Weights of a small transformer language model: vocabulary 635.
Each number is 128 + 32 x the weight over the matrix's rms, rounded and kept within 0 to 255. Layers, rows and columns count from 0. Numbers have three digits each.

# layer 4 attention query, 128x160, rms 0.0397, rows 103-127, columns 120-159
080069100225108046152080134129123094109113116049094144099160133146143151136127126096114193107141147156069106119104133136
185084145104160151145095113139109146118167080134113126127117142111138105075129103114185127148158089152135103127150124162
118087165123082163107094076132103072152106172125144049129158123095101122150161144158133139108115096179150101159117089112
096177133056148109106094132163161126125140155147086142139076121105100143126132112158134131117074138124105184086166131157
170187113143147063156126124112153098137145146101103146149070160119160187096059136132114110137182092104161088163113113157
117149103197123173156104133148080157122161142180113087114102127159059095138135151111169166116125176068139153071119119080
119125111097110100122093176111157158140144181191127111192102142150107164177129163140092170122095080097103115125102079107
128175145099152204168140097158158175150154140113090117122173088097119156134150118156148092099094135082105106096122123128
121168121082135145102103135166179101118081119182109135137143103122104056094054065105154056127135141143118185119180085186
147151049057124121140166071142137128119125113127098132167134158197128099136102171176136115090132131095128134147117106132
086165176107156131109095091130056135168113159167060131144109176161123154159149130127212177150089125132153133138120148116
143149148129196139107144100071138151170133122142150115113145123117105097155088070141227057105102054124113085121109149113
190115147145160156142117095122179161139138125147126105117170109158112136143101174128163111152135107171153156153184161140
114156106158163130172135093096155085117205112134133095195140118147212104103155067104122086132114070102163119157100199131
152160145158171165116122136082114153088101121194126101144162107126134134186150053114084173156181139135173141122102125126
123138108113109144083106137150100121143103164144136121129107096224106124082173091105176081147103181140116160088203110108
173077072184134137121166117075152077164160152069129133145155102149152101151033082128102148134118126152091130184112154051
099133111123156120124140115149067120129128090122109038099140098110099141102119134145176156112112104112190080127125130150
143118111114106150132116159118160116089148108199097125150121117130107141072137101100091167139105190124142191132105095111
088183082111085149120194086157143110115182132141174065134148092127119126136086141149096156069168125124102115166102114137
110125139157121170123093077142129115164112174082160124094116153049150109209113090135065131114092116151067148193168069160
106077125107138087110155088147190134139161144112115111172116072141140175105133173080107153135125159123127139126082151087
107094151132175126113064111095108069140187164097072129101111137091101135102190075127179188170131073136179071110151120109
087179163117105160152129164166129126136087125204128137110110099194120129105110174146106146139126100105159109135111158121
116156188087181173088059090092120063112139200095102173107142141126087086160086087123200152111125092076080143084138126164
# layer 4 attention key, 128x160, rms 0.04, rows 103-127, columns 120-159
184125137123138122112160130107152136114128123154145122138124150071151158150123131152093142133155084097165146102082113134
143136091130127149098117137178082142156130107131125202172120146140082104089119085140112110149160103147167126111121113152
065158099137140192150105216173116079134107114107112068129136207112147203130128124135103121126107128157155084087133131127
130147127105207077124089074126140163136136102106168075171105125133059153072164149160087079148156117150118104143158106161
102127155188121059148105078129144090118169079077158175125121109144118157075134131109090167161140140109206064129114112149
175160067187162088112102088173077146114152137112133146132142136154131099108109176083076097110141136068180132065131162122
071079127104074108141155108141167116170092114175127048119162117134083142158155127150139175140092067178143135142176119178
124181098154143169097140111115068087165121207127135104143189157138130100132095142143144120164105075077136075120159154106
083159093089106111107120098169136149125084169101164061117083125165145088161112162138091060097147126149147139099186041143
142131189142157227179121086121177127145127143133084105125156143195168093117060159124183150058089102146137131099151102119
166104211143168117103116129067106155128092079108101156146087165096109103134132111103158168138173122176119118149105115159
086148109094108136082157125115103115104136118129132207187146138122091118133129080091188098174177127145176090161111106116
135113137095086055082179137148106120115143148109158111151164137154095167132091096080137098173121116118123118105099083184
109176121105105132131107124132152055124137097105133178161139135103142131086120077113137175096100115113176166112158188095
193161144156162070128147144090096158137111193134160183148120202148106111127134157130080134084116155158136126124061067137
113197173135134126134081145123179158085148128088142155187123141178111093101105117142102093122133125136203148065066175123
180167163180108105110081126091148125143187122162099166076164125142145128169085110136144126157105121080098100115158131123
115151113180114121182113117148088111138088144146113098155106162075124151175143143158153122094123118163125099166141134107
124093097109159173130118165143161137099125129175101162142149154113162105179142185116086161122088077104076183149174119110
134127148126171172168117133093081100106149104081163103122068123113148131159156130153180196030134120094141133169136098120
099106150061099053105153147220072117164104122120188078100088191139165107181130136136103110142133157052122091086133102126
108163173117192184098134121071168160114193073214159079160076116148133131108103076188123172136077079046138181086114104135
119124093147144171116090170146115103118143163106111178120178097125170132176096079087113149173071122124149109117131125103
144127141097093176111128157076167095129093155113142128173110116142143101168161105129149167073120142167078105112180141133
100074169083122139138068182122158148119114125151060075142150122104113111155165108147126146077143143167149118153140153155
# layer 4 attention value, 128x160, rms 0.0542, rows 64-127, columns 120-159
126119159131123109132134128145164108117105156118150112135149164135148096126176149135093145154111115173154093132122160158
127138098126151140144074111132095131129146135142160131138114128142126121125108113136147092143141123105182146109144123133
155114163121177157103151097138072099120142144116113092124125133134136152151124128095116129139091175156149161104162140127
137120171157149130122087152140142143161162122167158139162099095156095142124144130081133121185163129109125104116160112127
135164134106154083111127145121140157155101119144144102159119160111160111140126127113115159150149116090125145121101119100
130139124135104084139197106155124116141140122121155130152126101088162165107148140117126096137112180137121114110127159146
109109107146109125159171169169170095127126117095147107095152140126101182074099111116109172056160122131090114161091145147
143100163111096157154149173134093151122096138101121109124126126087148104200120163115148142168120105116112092134124160137
144106125134114114134172152163158120111100130116129107129165100078116078161115149149150136162159144179139125161176164154
162137123085147102145080105148103104145155098161123146122113115140140098124129131134128135119145095119207109168095114131
096145132174101126109108133112133135156132085111070153149150166138161114108115130170139128156105082154155144123138112156
117165134111161139117134140094105101152130138089112124099124142102136146109127171121121108152103146159138136090106125131
114134157104141110162120121094144161129085133146093138118162158110101157123144110108139149141101116120174122157121117138
107136128160140100159100160159167149137090167109099099154184132115141088144119141132111102118145111161128113145145126165
137168117095157136123086106137134158145114091154085132122100134152117111061135139102117158106162131098135108120151142100
130145160158126148109151158110114143139075092133088128142157123130156152099188127099140147142101114129158112150107157129
165101128136103115127117101156139130089128152142131153166141131074167161093099104126126102125126122152085161141131150170
079134149089165129086081148135097154106112109125148152160160152132143108144118125146149146135124156166096138094110106161
131169168108130108130118144130072154122140086161111165158121096159103161117156121138125141146104148135174116110160123102
121105170122153096092102146149127147117108163167172115099104145138124109143102160104136115156137119125179103108177111116
111126145112098180127111123141104101106115122113131124115088163144154087192135198107120121103117166142105125151126151177
122117123139093155099127121152153128134119133154106140102137176115167103196130127123127139159110124068093135150137130150
093113157138118115107104143143185130144127090093152100154146121137121109138122136120101143090114141110129148150159126142
094113142156162125110121116154112104159106133097127091138139106137147164107127125144152161115111161157101121126106084115
126126162086115143115107118138086123142118097118132128097083131155124148121155116110092135153143162152181109071158100125
121122093144114124106136109180167124101115105111159101115180095090180127152141121125153098122132121177100132124111107136
134106156142148145131133158144146135131115121153106149104137163080156116149116106120116159117096085097102101173127119166
111135100169094124111136100108077133151131141152066133168161166178142150148108107133102085161140096118142144148171129097
135111129111121109125162159141139147090131112128124150092118133133138149181113136089134106114159097093140135126140159098
075131084136142155119069100144166107107109141165120158174081143151085130115126144142126099106156117124153156092111149122
137100108092103109158129163096127158139150122138094131102113127104116093161161163183095104152145075103130098152110131130
122131135153125095127187123111135111168157101111118101106129132147120132158156160137163125088113144192059160152087126177
112137152131132147147188137125134091110129147099143098097132097081096112146103157146148129153084166190060103152113109159
081149150138133109131128122104133133148113141110109101136161141133179079193130128148114139148095123163117167133126148123
126142137150155118143141105161102100111114095152140148146128121138104127109087114118141162136121113107165113107135112128
120128144165135110151065135160137152130141156114156165131143119116129154112104072113179145124168101049154088139155140110
141093131099145103105162158149134095098108101128157087114147163107097117145109180126150129099141092114137109103155122164
123143096079118143114104133098134159110101095131101121136077099099125130103096087143100146092149132117202087145097103111
129126121122144123152125138110096108107123134133146147166096125160140159116105095100159072134162099086156138124127147100
082144165067149155110092127099107149076149108103137172113170149140135087133112122140126168156095172089171144098121127142
163132185153131127135148116108093113126144117155098145108088113169082142093169157094158135104127189136113097108121114116
120101128165100105150125131122150107123105100125143143120153117128162073139138189114109107131118106131096127131084151123
139128121111129163114123129117124117121176095136113153105116104186102151111114155127150128095159159129150144110103119136
119156104090157118100065134118092121142125104144142114103083079151117151080155142087155101128156126078175122154100115102
101127149138119123158183164130100140120092122091116142098150133111122183156117158149172117109150172113115150107076123110
137125130123106113116161137144134109137118167158157169098098168151189154141116106128111114146155103106108157150110120101
132118092162152096122162096124165134144164083110154161160116115091143107136124093113149095085135094139158095171099118110
128104163095162108108138134139109157132169129129119149132105170129112089076117111109150104132141120074167163080126139125
091120111141105113155143140116122133116142122134115091116165079138192102186090163103104082091147158177118109139161122115
107166128102127142119179082149136121158092110125096117142095124177079162154133099124141154140135148134114121117129138123
094142155164147155114162167147119109092104119150110146135184165121147101145095110154119158123149139165074148153107125126
124142143142101139151107107102107164169113131105121127117154151108131123144120118138136142148092114142092105123141148161
104162168123121128138146141107088109119128166112102113109156112133168104149112124102129156130098137146107143155149135121
160157116161119166153112112121131148125096088117081147113085126087147133153088156124086141113125153111088129153100127140
141157161120138127139105110133085157113138150107147138106114111142086177113114073156121118163110124159145101119175153092
160139156134128170136159142141154150138099092143161126099122114176111153113115128099108149124118157140130119148113131125
099151160142131156146101135130125121117082141147132100156183113101148109105131121120168159159120119144114154165149112157
128133073131171108174152147106122140145114135111162139125105135105103171146131096135095133056144117133176124144121108137
098147115145166150109148134137119132116166092113105132183108117144117130064096087149150129095118121192124091126147135096
132135134092146143120087096132108128109142160144136139120104157110144168131096085125157132113088091119170098107128100119
173104099120146142148122163160157149136067141100157112087184070075109133118099139135103158089114109170095100162075121126
088145109124108178102065120147132147107092164158150093149140130120136121166116143146148111157096165090149148083140106111
135111109161141150116108142128159118110113131140123090127163136128103132145089128149104131110110133055121150173056100140
118126094139097080167153107141100115151083110143151114075123095131076132131136123125124171130109152060109095183069154128
# layer 4 attention output (transposed), 128x160, rms 0.0426, rows 64-127, columns 120-159
123177044131063111090126106114097109124146184114180119101110151104106133109078145136116130167131168100154122136149135113
097160145107150146162084092142132076122109146140127155123095105140125136145071121142150086096161111125134145170137096111
111095142088148116118101116142113110166106150140094148155101119140129103145159114175183126146122110162108123172130145132
124111163138151134087086144056149161145089102165115077147118129170166154126172081142136167115085088170123161141128134137
095131139113171103140113132139152114111114184147117113124167118141142146100107114136112143110124153178119133113122170120
138083085077183100167138132128127157098118127115116117118120147144098132154158125130126143171115121165122100135100094119
157116155110131103164106125138115148112117126177144104133116126104102174115144119097131145149115144130110126101121142148
150160102116133141115177079143082118152091149164086097122118096113152144138106157123111097118121146110135139120119166120
130133046128120105113145112173115125090123157117157063101107148106096157116139153130107138158136112110113131159151149145
102184123147118122111112129129142107132111121131148188165125131116156125102063123094136075083132145086125135095132133133
146122115171099113125106145121133151120143125107168107094150154154086138111137115099115164131106118104159112106151095115
161175134096141097140125114119178103108156121158144111095102130177103117122146138148088133155153147164141072119091091119
135129139130090134093127130101146111117135149107106143141106105181112117130153152127152141128115102134084081096167092079
167131058125081145100178085166124105087140112133140072111134107113122193146117158120088138150102101133133090107111113126
123114189102160123082093136129145136127124136140126161130101128143138097139165087118140172107137143157118140126139096150
156119126131106119120109155140119140134076154144148142142100119168105135139152147149138128140149144204136110131127111143
169073110148145106152123124120140127090183125092129113114164121145136104148149124108099149132092108184126120105110144122
159100161123134135130080113135138105110160157135155127075151154111140103127130115166126125115142099156098160135130126115
113142158092152107107083161138175120128103149132151139174137159145157105138153114151136112081160099198098149145109123159
133151140134178159145074088108141136172127151149139093134123133162140139134086096144163161127097102126131122131104131106
123131124141088174122155091188085129137130091154132185128109104102084138106130151115115091126153190089114146127141152127
094116106165127125115144144162108110132181140121110133100145120113110137135126153149142087130148132081133174141124144108
154071110115157151123151110160100170140100144124100129125119117143112137157158097143132150175106120099111152149129140169
158109131165113117117142144097110162099115088108123118146151154126125127100157143128135143166130138159125090097096119124
093164142109181110139119121138141107148124120133122148176094138135135122134100112156168103098148127149132138140089100121
148099120143170133128108123133126123103180132089150093107162123104121180106135121089086158141112143159161121122091162137
126154082172122101116142154125130128112166142099129145130155144096104155121123161107148113125121147089107139088126134119
146127107131119101113102094135127102111166153105156099177141155130160130109139149130092074104156080125131123129148150057
122133090075137130179114112124096162096138117166134146092083135099135172146089138144165088134169138092128135150126102126
167109152160126134127115131126129112131173113118166147114151134148144089136135134122112131132166099088072165114132116128
136199062140110105112163125179106110098136153145164159153148147080105131138114166122073109149177157086120100107144117115
114088103120108136173158144093084148135096099133119130088106110114110167092135132189126174204100155149127136136129143152
158090139121119131144171138119144171140097088073101097110135146144090106131175153115118194178100112125121104158125167153
109148099178092109129142131126088083110151132109162136103147139107143160107114161139099092094110125082143140129151161097
152122156106145088107107133128169156116164104075146129126143172122166105092159093101138154133145092139116114132116135139
159128168167131107088104102092151164126127116157119107174142098149149140109134094103135150091100140128124110116153094117
104137119102130160158119108170099105137099137132128145118137131097139160151112137147102126140120162122127103154106146123
121145146105128132122092136152142141128132130161148167166111124110148128135066136103163101144111164106111109109109080128
110118173117150128135090114127152148166151137107095110144124126163189119126135129104096145089141109106123130165131128094
132119165135133132109159109152138141150164146125112155099121139140109118115131100162127095061175094095090195157150113149
155080153101129160131116125066131196175068089187105149170081131135128105122139089162160160130070140176123183123115112159
145132107147134119132198126156102132109120130126150120108110097112103134111115160125066092182145167126158142108117121123
143111183090120193124120120091108138180077103158136163158081125135123133129116098136162137122092137122109143141138116131
112133175071118170117128086148123140159094140165157186167105120133135115155111111128130120122111142133096130125136107126
143126123153155121195157129152131135136094107134112121098107111088130145093121138145098107115135135103092177139085125182
128136105138142129166126131111132095113193129109136094105136142119149124125104107114117108105147102096146143121107154132
113177121143159097138136163123170125089140127088152140145154125138132140119102137072122106103143148112158072082145116135
118137172095147161117126091140154142152122161134090139148119122150157145141124093171128158130144133126105162171153092106
134107084139164154161174113167078156119096080120144143165105120141123128116132144131134119155111128092134146114116129137
117102177101115121089089162130137112128130132143116135110087128106145107123133109126153161138138099137070121137155154159
150098129165083096139162151128129121138130114093131090054175169105143189100160112102098150138128108146101140105135126125
119138045164117117115121154116121114136119152143161145113136123106099119100104126174135127174119154120152148145127164134
171087146152123125121184105127128126156139116103113137114149136108117117107154158133100139108097113164110124113150169138
116128102141133102114179176159131144101126100144135135130129098112124137133112124117134068155150148116133153059110113137
107169136129143160150140092104144125113100128115123102162114141141140086162102105140137124120129082135150123131143086151
102135163115114170134111149152121131152087151172147147128108121108114136114090117147162095103117143144130136125110131136
160086100166089101106116129129088158140160102131102133120153135098103144097166134107104133147107139148117125140109154134
133119128082141129151121143138164116099136128096119114168123086137092106119127154104176141147122142130113058139127104113
107148170104127099141093123123136136114161144112140136144130179151137138112117110094136138146131114126120118118152097127
107123157181151107138095143098158148127129103082126153135178139147144065128122108068152121087129106123137108117144121134
142132068113126082133131159141131136105131133148151133104140106100077188074129143120125142159109156129119049107111143168
137100120124118149104076100153140108110199156154155140099130150136143106130119122141124123135174109130114111166143149092
124103126171088154147136152129121153155123105181117161158144096105138165106109155167161107145120176103102190122131112125
132141127121098145105160159113129140141104098193092165181121093099094142133114175122153104135127190158104140110105173175
# layer 4 MLP gate, 640x160, rms 0.0525, rows 0-51, columns 120-159
105121205168120049144109173109123186115131125053095157133141140137175127151122090115093163174130132136144132118129127147
110130092101156129069142137141089077124110139115149097134153142114083192083165210105201124120063087152097095096174153153
127110191151149100120192211106102136225137133128138155105155139090170187096148114100139122164142159144141179159099077101
104064197143160108132088127197112152091197076138128079167112154147102126113177183123176200190140150060081127148149160201
123117179173119092087109100122141086151136116206167136132159153143095164111060104184092077113159134180109164132128090089
094103133125163140039125121122125167111105167183114117115082118168092089085172141111110139120118124125115096093158114160
139111129067144127162125131111132162141145124137122094146181124166166172159111088157154086086165125111149100166172108122
136138142153181169149088171076176096152161127132173098101102073129122130185137076106152156186143094153131150133097127094
103155182071160125116145069134159145138120140129152148149141091093094117117096110123145110123138098110150141116175136091
137079218105115156076110153087117172130105118128112065127094146086094152151092102141112140170106124107079184098130104145
082117165106088076071140118143148092167094147166149160138057145144176144143160166141100144113119102113081152150144164191
087121133172103130104112124116196139146068157160111143113181182078135125133114182178094140166167031135096113148129139163
079170197097106181065176069114162104086116133196124121130181135127112137110138144153137122117131061180107107104116108120
087115106191140077122110155107170129092125045075217130207205169135102089148193145180200071152165177066124177112163165137
119121179122154122104076114099134145092120073105122121125130123130170203123139144112111101108186125158149144160126112137
077144126147164153113123089140181112135096135135141079144065092118114084166121152084163132074159196110096073136119129157
091178103128147138102155108170121145154083150114204124122165113138067071120099145158168110142120086169138120134164140145
126092159138091108070128169130141146164075127086155179086154168118122096172104166084118175117122113117166108102116089147
095115133097169120160147184122167101165120185114117095124104120045122132169118081120149147073124148093143114110107136129
111113140135161117185147074075164143099074085095153082123120135099117166132126112126121162130075133099155135104088126177
155174203109102156105080151099112120105139143092108117142157124144139149154115128188151140162104123102091155123083105133
159094153139128107157130117113164151182119097108161142143072135176106168123181187187136150129115123174102154191147125181
138163131161157195116112119139122159108107115160147155153107160173101106110131171103118142110141117105116105162089144102
117148181157160102139072115094117150170162158161124082109110126199150136105156171134097128102158154077057099145106056118
106159173117097140154148115095105080117075130161185133077128124109106102178133145150036101167116097138108198215150142182
107142069106070139088180161153165085107115127129153143140127122090165120140157144158082177145092054143133094150174130096
194126096111140171126156191142135130102160092183114170125152152169104141117113111149098101172163127202136146095132099087
178134092136154165104131112126130090134137109118202147128089167120124109170140168146104109140166184090119099100058151156
115109159098130131091090126104086129175131159134111177134075122210190118139145107160179131090124119155130121119113144144
160131172129107087160128081135121065145069167138113147111160129158070174167086126091153076092108105121113160098142078175
094118153109142126123075133177140061143135095114149158159190146141146086167101096149204162135100104168111094142033185191
111112211043066128100147130168167107169118078144178144175089120124098156097132147094178131157112187138148119112068111123
099137140161086098138153199107130054161169134102162107095158191198114117169118164109097155163111092113068182132102105169
070124123140139094109138135152106135148093112102112072135133115103143140115091140083097129086172096146088200157075125162
139151146139124112139152134099109155082136088110136123174113139195131135118091154084139097166104130122169140109116075135
140133109110110092158149203151103067154169146122132123097126158118122110169141150126165163138153139153136096153062159132
135170197080144113140100103118138098147054153158101162136109151113157150126129095153163115152132089156095158185132133074
118116170146134076132167118077141167147105189175081100151163161157039161165179133116101159094129177156054110134189159099
129158116117178221116122098183173167145129060155084152183163100134137113130106123151153126140155116136155067087158142142
100118102100109124119124083103118170074137147061085090135125114121145132151152132143117078148105089127119084069115157135
114125100121103067108166105144085133122067101156129047069138193107153119105180180155144040090081122104200116108099131190
113138156123176203138124172102157173173146127152061126174139100099121100139111168084134187091110110123119079068190076114
154147120100095172119068129097116121149148190096057179103138080110143085112156085136156189185143148144103068121179088127
158119059136146092173110194091138161116171124119122106122128154158075133101160107141119068118159136123076108160168172167
161146144043181129082088141109085145230163170126103137170189073064156181068097116117193128174116156098114116123169097099
085089149132175179137159129088111184118158138099141158082146113121125133099107102130098136112172156187180118054150083088
098146178073174143107183130091138166153092141136134158102118148113075160118133136090114171129136173107121126141167169097
186153136118138094146142126079192157158134106090183124161169161143135140100157113180182116149175109129155133131131131171
142132132171180166141112127139106093122115133108136151104133118198116162115067100081073153163110097068147114086142092125
128115163140179179153107152101062073144144114088180165088098090122137078162120097126182142157142156102129072184158110132
117177127180135121158136074105135138115153128157129106110115126074083095134124158080134130078101104141132178148081173118
185163055165129095099131127130148178165126148147165128145162136206102077151121131165079085124115110146090125125139177074
# layer 4 MLP up, 640x160, rms 0.0491, rows 0-51, columns 120-159
130157165075125167165162106111148148149094132188136144131172179126161105091103113095100099159143107160082163141138120101
111166095075149159156129121147156097105153148169082107109111066094089084141122161098141135113140146102113104101131085090
176169121127153151159112088171149089084090069119130117104075147168078132133096077126159102135104133141156106163197131139
105104131112154100056104119123166132083073130106100082140102133090212152147166143114148080082070063151131116120118120163
081103159205097068113142099152146136107074144199147047061124118059143187164104153153072075118074186101076159134096127079
123108145140137090116124169160155163139141160115113140071104100137079153165164166155118096183151077159110139130148102103
121105128160132126128153119148178095154087115128170134106164115169089143145120131146163151155161176144146136112120101144
167122101132112126191163138163096177179119130144137120125177172187054110084136072083080112151112161113141102114162149113
117111154144162128152120092130112183115139092186158137098161192173187108125136128124096143163155128150162123149142085083
162162147145104092154171084136089149129099094154124146172187091109073143105087106161080084094168125144162162083161139094
187122125125208180158137098149083112169151111120144163177140092111117096133130065146107152128173154145189139164166081056
088137161084130128127144100157166166138108110155110157186172095116090120149096114128168123152107131120148118191136117138
088130159144101119085116140097206095090094134175125130121131071129136145079127136164148118067151086158133110137152151128
178101078103129167139040104164169163150122146107098121151105090128166119152115107113067124146123180110107101146102106153
101147216084133100104122099123148156184131102152150147137140132128117106097120134110123195107090116089146148068193126158
142085111137106139136079122169114109084138094149151114075181115119126171157117144130086148165145110140137171086144104120
155142154124151147120152070094157097087170073191126154172126100128134175108173126093140141118163229097138112108181070116
129135100130110150130142162172138130086168122082083097087081105142084138133150126174095149139144138168164092181079151132
102145089128140121133081172139148146141177140162131142122145114117147152149136160169148074184126092085182094120182100109
159109114134175132161143162181139172157191152142054141122123095143103129167152129086073142190128089098165080175161141091
132165160206210112138038121073154116160120108105157101102135110151181137152128114128118184093124173157110156138130102162
073123110146148102132118162086159163109165108137100182145079141128201102131120171159121121131090115105113164136115108109
115091083098093141109125168107169125102097078084189176124139065133082141190140147128159123137112127150109170169169142171
139129094164066096122144107103103088083061110130210065166113104152095111104086174098138126128052107084117184185131108158
158133102112187157127193130154134112074161128108170168083142131137097180140092085132108087180139082061166161161137128177
163185076091158167086112127145089072121117133105130149110152087161129097112088176090185105115112158152068105154170061158
083144162175051143178152114162135079076128134153099122134057145155185075126162152100070126119107131142180135136132138117
120115153127122121122135166140172121082101123106101157129093131046139126107097073162157087173178154111166109092120169147
128144055114097112160168161121197121144174089137148131157160124155147111109093150147104108166137169123129150134169104151
128119082141112059100129152110111138142143098104142130109129149166124210140178182098183103081073176068153119112117150128
098160116119121150121089121183091102155108140164097120144204086118072121101093121135102158126058107182063116123114146102
178085127131070143118170065210117092077113154151148122210123154176136135075119114107143149140131176183146135149133103090
089133137109096106150075110115112102167145165136141096191176147135096112107118098094078139112116179134139109129199090128
143164119143126094094095188155143140176165109151131160146081075113138169132084146124184125118136102082108151077104136102
123204146101143153138135130099075106111170149168135138162163113124163128109076058123165131113159124100134158125093149149
105138187117127164095112135109115142059075120122096190084130173116164106190126105123144100140086064123041101179097136138
146122167086142092118142127150073110119130136064157116118121119169119154116101166114156066191185153134103161153105089134
115158114166165092118146135089133155104146130118175143118155123107168119081102152137115111134142122077086114155130167134
134067151199093125145097143139098104107186132088178094098140154121137138158125142102106154124128164098133158133112174098
116160108089109132138122103098097114093121151104077167153116117142110093128148144170094079143155125126140085095118138150
114133179098137138120148102110107038149147100088116138130097095131162135102128152127209106106169202130143102058153139187
115156164172049088103125156178140099129123112125135141064166128148127113192156164153133128162144139157154133131150157175
135100103173103104195094088096115162112100101160185160043116165188132152103129123157092045140079042178127121133097071089
137152090134100179140127135110115147114158111147064107089152095089086138112093146156114109128183172164159133091106090173
101073162089196084106134208124118172124147203137080094180194171051140163150128136138144124147113085071147164152177138110
143147067145090070136156163139104161103201109108110098098090152149170180094141126073109146104087139160153137182111165132
089198134159135154128132074120152130155139122158123169155170135155151099197094166121075164104117218084167088129048179088
102090126111134149153145050121130155105116149111082083086141099080141122115101135169085053142136065132126122167116106133
209126133167162136167165098087151126184117159053138129147152144132167127167110115089138146132103142133163089117160117091
176122122128118138134162140099100083104129162163208153153128136127212099128168123186120144176118167080127124092155097171
140144130146113162111102161125147160140117080056159101118108111162203108114182160141092133123070138139138160143149081125
146189103177170099132139120084101149174119145150117126122153176175095124149123162147130109058103132145106124127112148103
# layer 4 MLP down (transposed), 640x160, rms 0.0336, rows 0-51, columns 120-159
136143090121133090088109139077112088145173137191136065135200174083127125078153139101202109071112148119153127165122162112
119113156089081212094136180114138112168128133117126174092075131120172138085124137144097096085142063188107082101066154146
122137097145119120105138197095084068165141134141133137126096130096112119130144102119086123136125143072125065045140140060
142138164148120156145136152124125127120181112159089170148061163156065165160116130087042114029143116112091150132087079105
123119116123173199160111099156063135127158165138101102040162133106087162114189114109159185153119154123145120146144128119
137083115127156105152111132125119093107087119098137121153154118155177133108128129162110111164156159081094139132158132111
213082117164193182079111145100103146201149128159141135140083132129125157171156124112112153119101133186155104104130096128
161143101112090139097129146141110132038168139143130089144083120191162137105157173117084133161134207093097179109137150151
111158083106162127135045135139139094138085127103146157121127105093152086157156140198197159129131104134123101129111123174
143093100101125140165132159149169116163146130163165137117096135173152098167121107122134185098148134157101108118118145145
114145178086102067134135182156130144111106149153138130141139141158132084120134109146145138109174101135115137147087185154
179098120164175128121143106087097107081187191106160133111066101087151173184153178108086156135138119128170108071129135126
124079051159089118129125163133095114145205103103105130124136127147108116153139132093150091125143126104124111161176143101
157092136137093081123083138153043086200124159099137118149121115142123090071144105139147126122148107148170182073144177071
167135164163068150164100111110131127121125074077105113125186113070131105115111075190107139108172099092142142167086148142
141165204099133093103140099116061110101115143102119124141086090104100142134128151142132124129153144111162173087104143135
186144150111179153176124066091070115052122133135064108151102066127096133081103095128066137073118104139170068131101135126
093147132174143063146132091098138107062116166156109092122108145130125141129109060173119096112126115145164137112153181125
074162103082167058175130134090111163113118117103123098162143142116172139124118132211187155100132125099129090129063144189
075120142105154110030157159113121130103090159125194124153153113104075112162155083135189077122135123113080099128188135107
156112075136113155138129147126109128041139086109111147121108115157123118157125144142118117091151138133104152144158093137
160118119174145142112135116144066134125120138173184117136163121121146138119145127098108111068117145130134176145175113129
101158156157150119132127121104089080158213153161136095128157052060100141148107124019152136077144123138127123164141109128
111139077197154104119143089178145193132127143154127150112211148094147119118054084102173087086134189145145083100137173121
130072166143179106154161142061090067087122142137098147113091121134186127091093118127126104160089083177123147180099133110
152116119099087148125124099131185149145138067176121113152163164112137120097171091139130109096193045154077202144152131162
175157145159097163108139098074111124100103138108087141209199123159154195119129129103129130152202061153112132107104170122
122126125114117122148097122185128106117167161152123142151197122112116163100131102103130114176122136084160093097206126104
170153092157136168131175125128161097156112060102159112153146139119125134133103142097124145138156196108132114092101134083
147139119086137143092149133093136123177121129081162172125162143199116089086184147213125151139123113143099141188145173028
096134142135115114128152190136097117136106075125133155134138164124135132089097093089194121104103152108141141163135057119
108107136149090168104154157088108141156168135119065115197156145070167137105139123163155100117110141118111190131130129131
128093064148186105162171100026160092071164121154053075083126136127119106118135134152097132166130144130144091094168098167
080085117168124143145130124083104151109116141125100115083179166085127136153154113130126074125109110181164141160173108118
121097085123121119126110151114088088178156104111128123150095127193159150116138133087138128194081101160136120115137132127
107131063130215150171140090069072135125127080134113154146142148117084162084167165145121089086163119080108136175195095121
117120129157122089094106113128140141109098157150130154107133119128146136092158122168149158104098186099127130175094045119
120089129087068143158111090062157102127109129180114149118135109123087161119113081118196127114085135117182137166067141192
153180129104199197128202150146149190173132173132180180107146093124149098142061137086128118165155200124094123106131094148
151087164114099072187120137161141089073151081168155078154152160166112161145119144093139129130117133148116137151136116147
176116097112162104143136175174217129088130069134144096151129174128158139180111154112079084111203059111056136133163153135
118099125121177130120115103070162180166139121184084096177158096096107181100158126144123181090093098130182153117114114094
202126135145089101142093161121115084097166110186096102110077152173066163219138145119103128095119136112151107090213154162
126180164069137088129116083120176155148150154056131174118086135144139075135101187097196173114111109166119107157150131108
136141113154079166153148122109128114127051149151192102084152130144128111120157175087134105166099122150166172108116117151
140156162083136088089163090126134147111150053112165114176188152192217104058088131131118109110139110096125109072112064100
093175136131136159066094124118120113183173113156138118125137137116138154156156130101145121137080140154113146106078080136
151156143108124105165133124090128167079078104140150086204169119119217165178108131122164044093136148127118137169152172099
139113080124099120128143107206129158089109095185163131126092132168145161129180129120113107122150169126118086137172075186
147096121152138179117106091160144104180093148104140071151067151179129178125164082143172185104102168123102145158118134143
163154095087138123097156160162118125075110092146188122140120090194203138110140177176137127151139160122096089100139093152
174069120137125158141134104108138107130112136108129151119086130155140159187100135100156143175095138137121169132206144161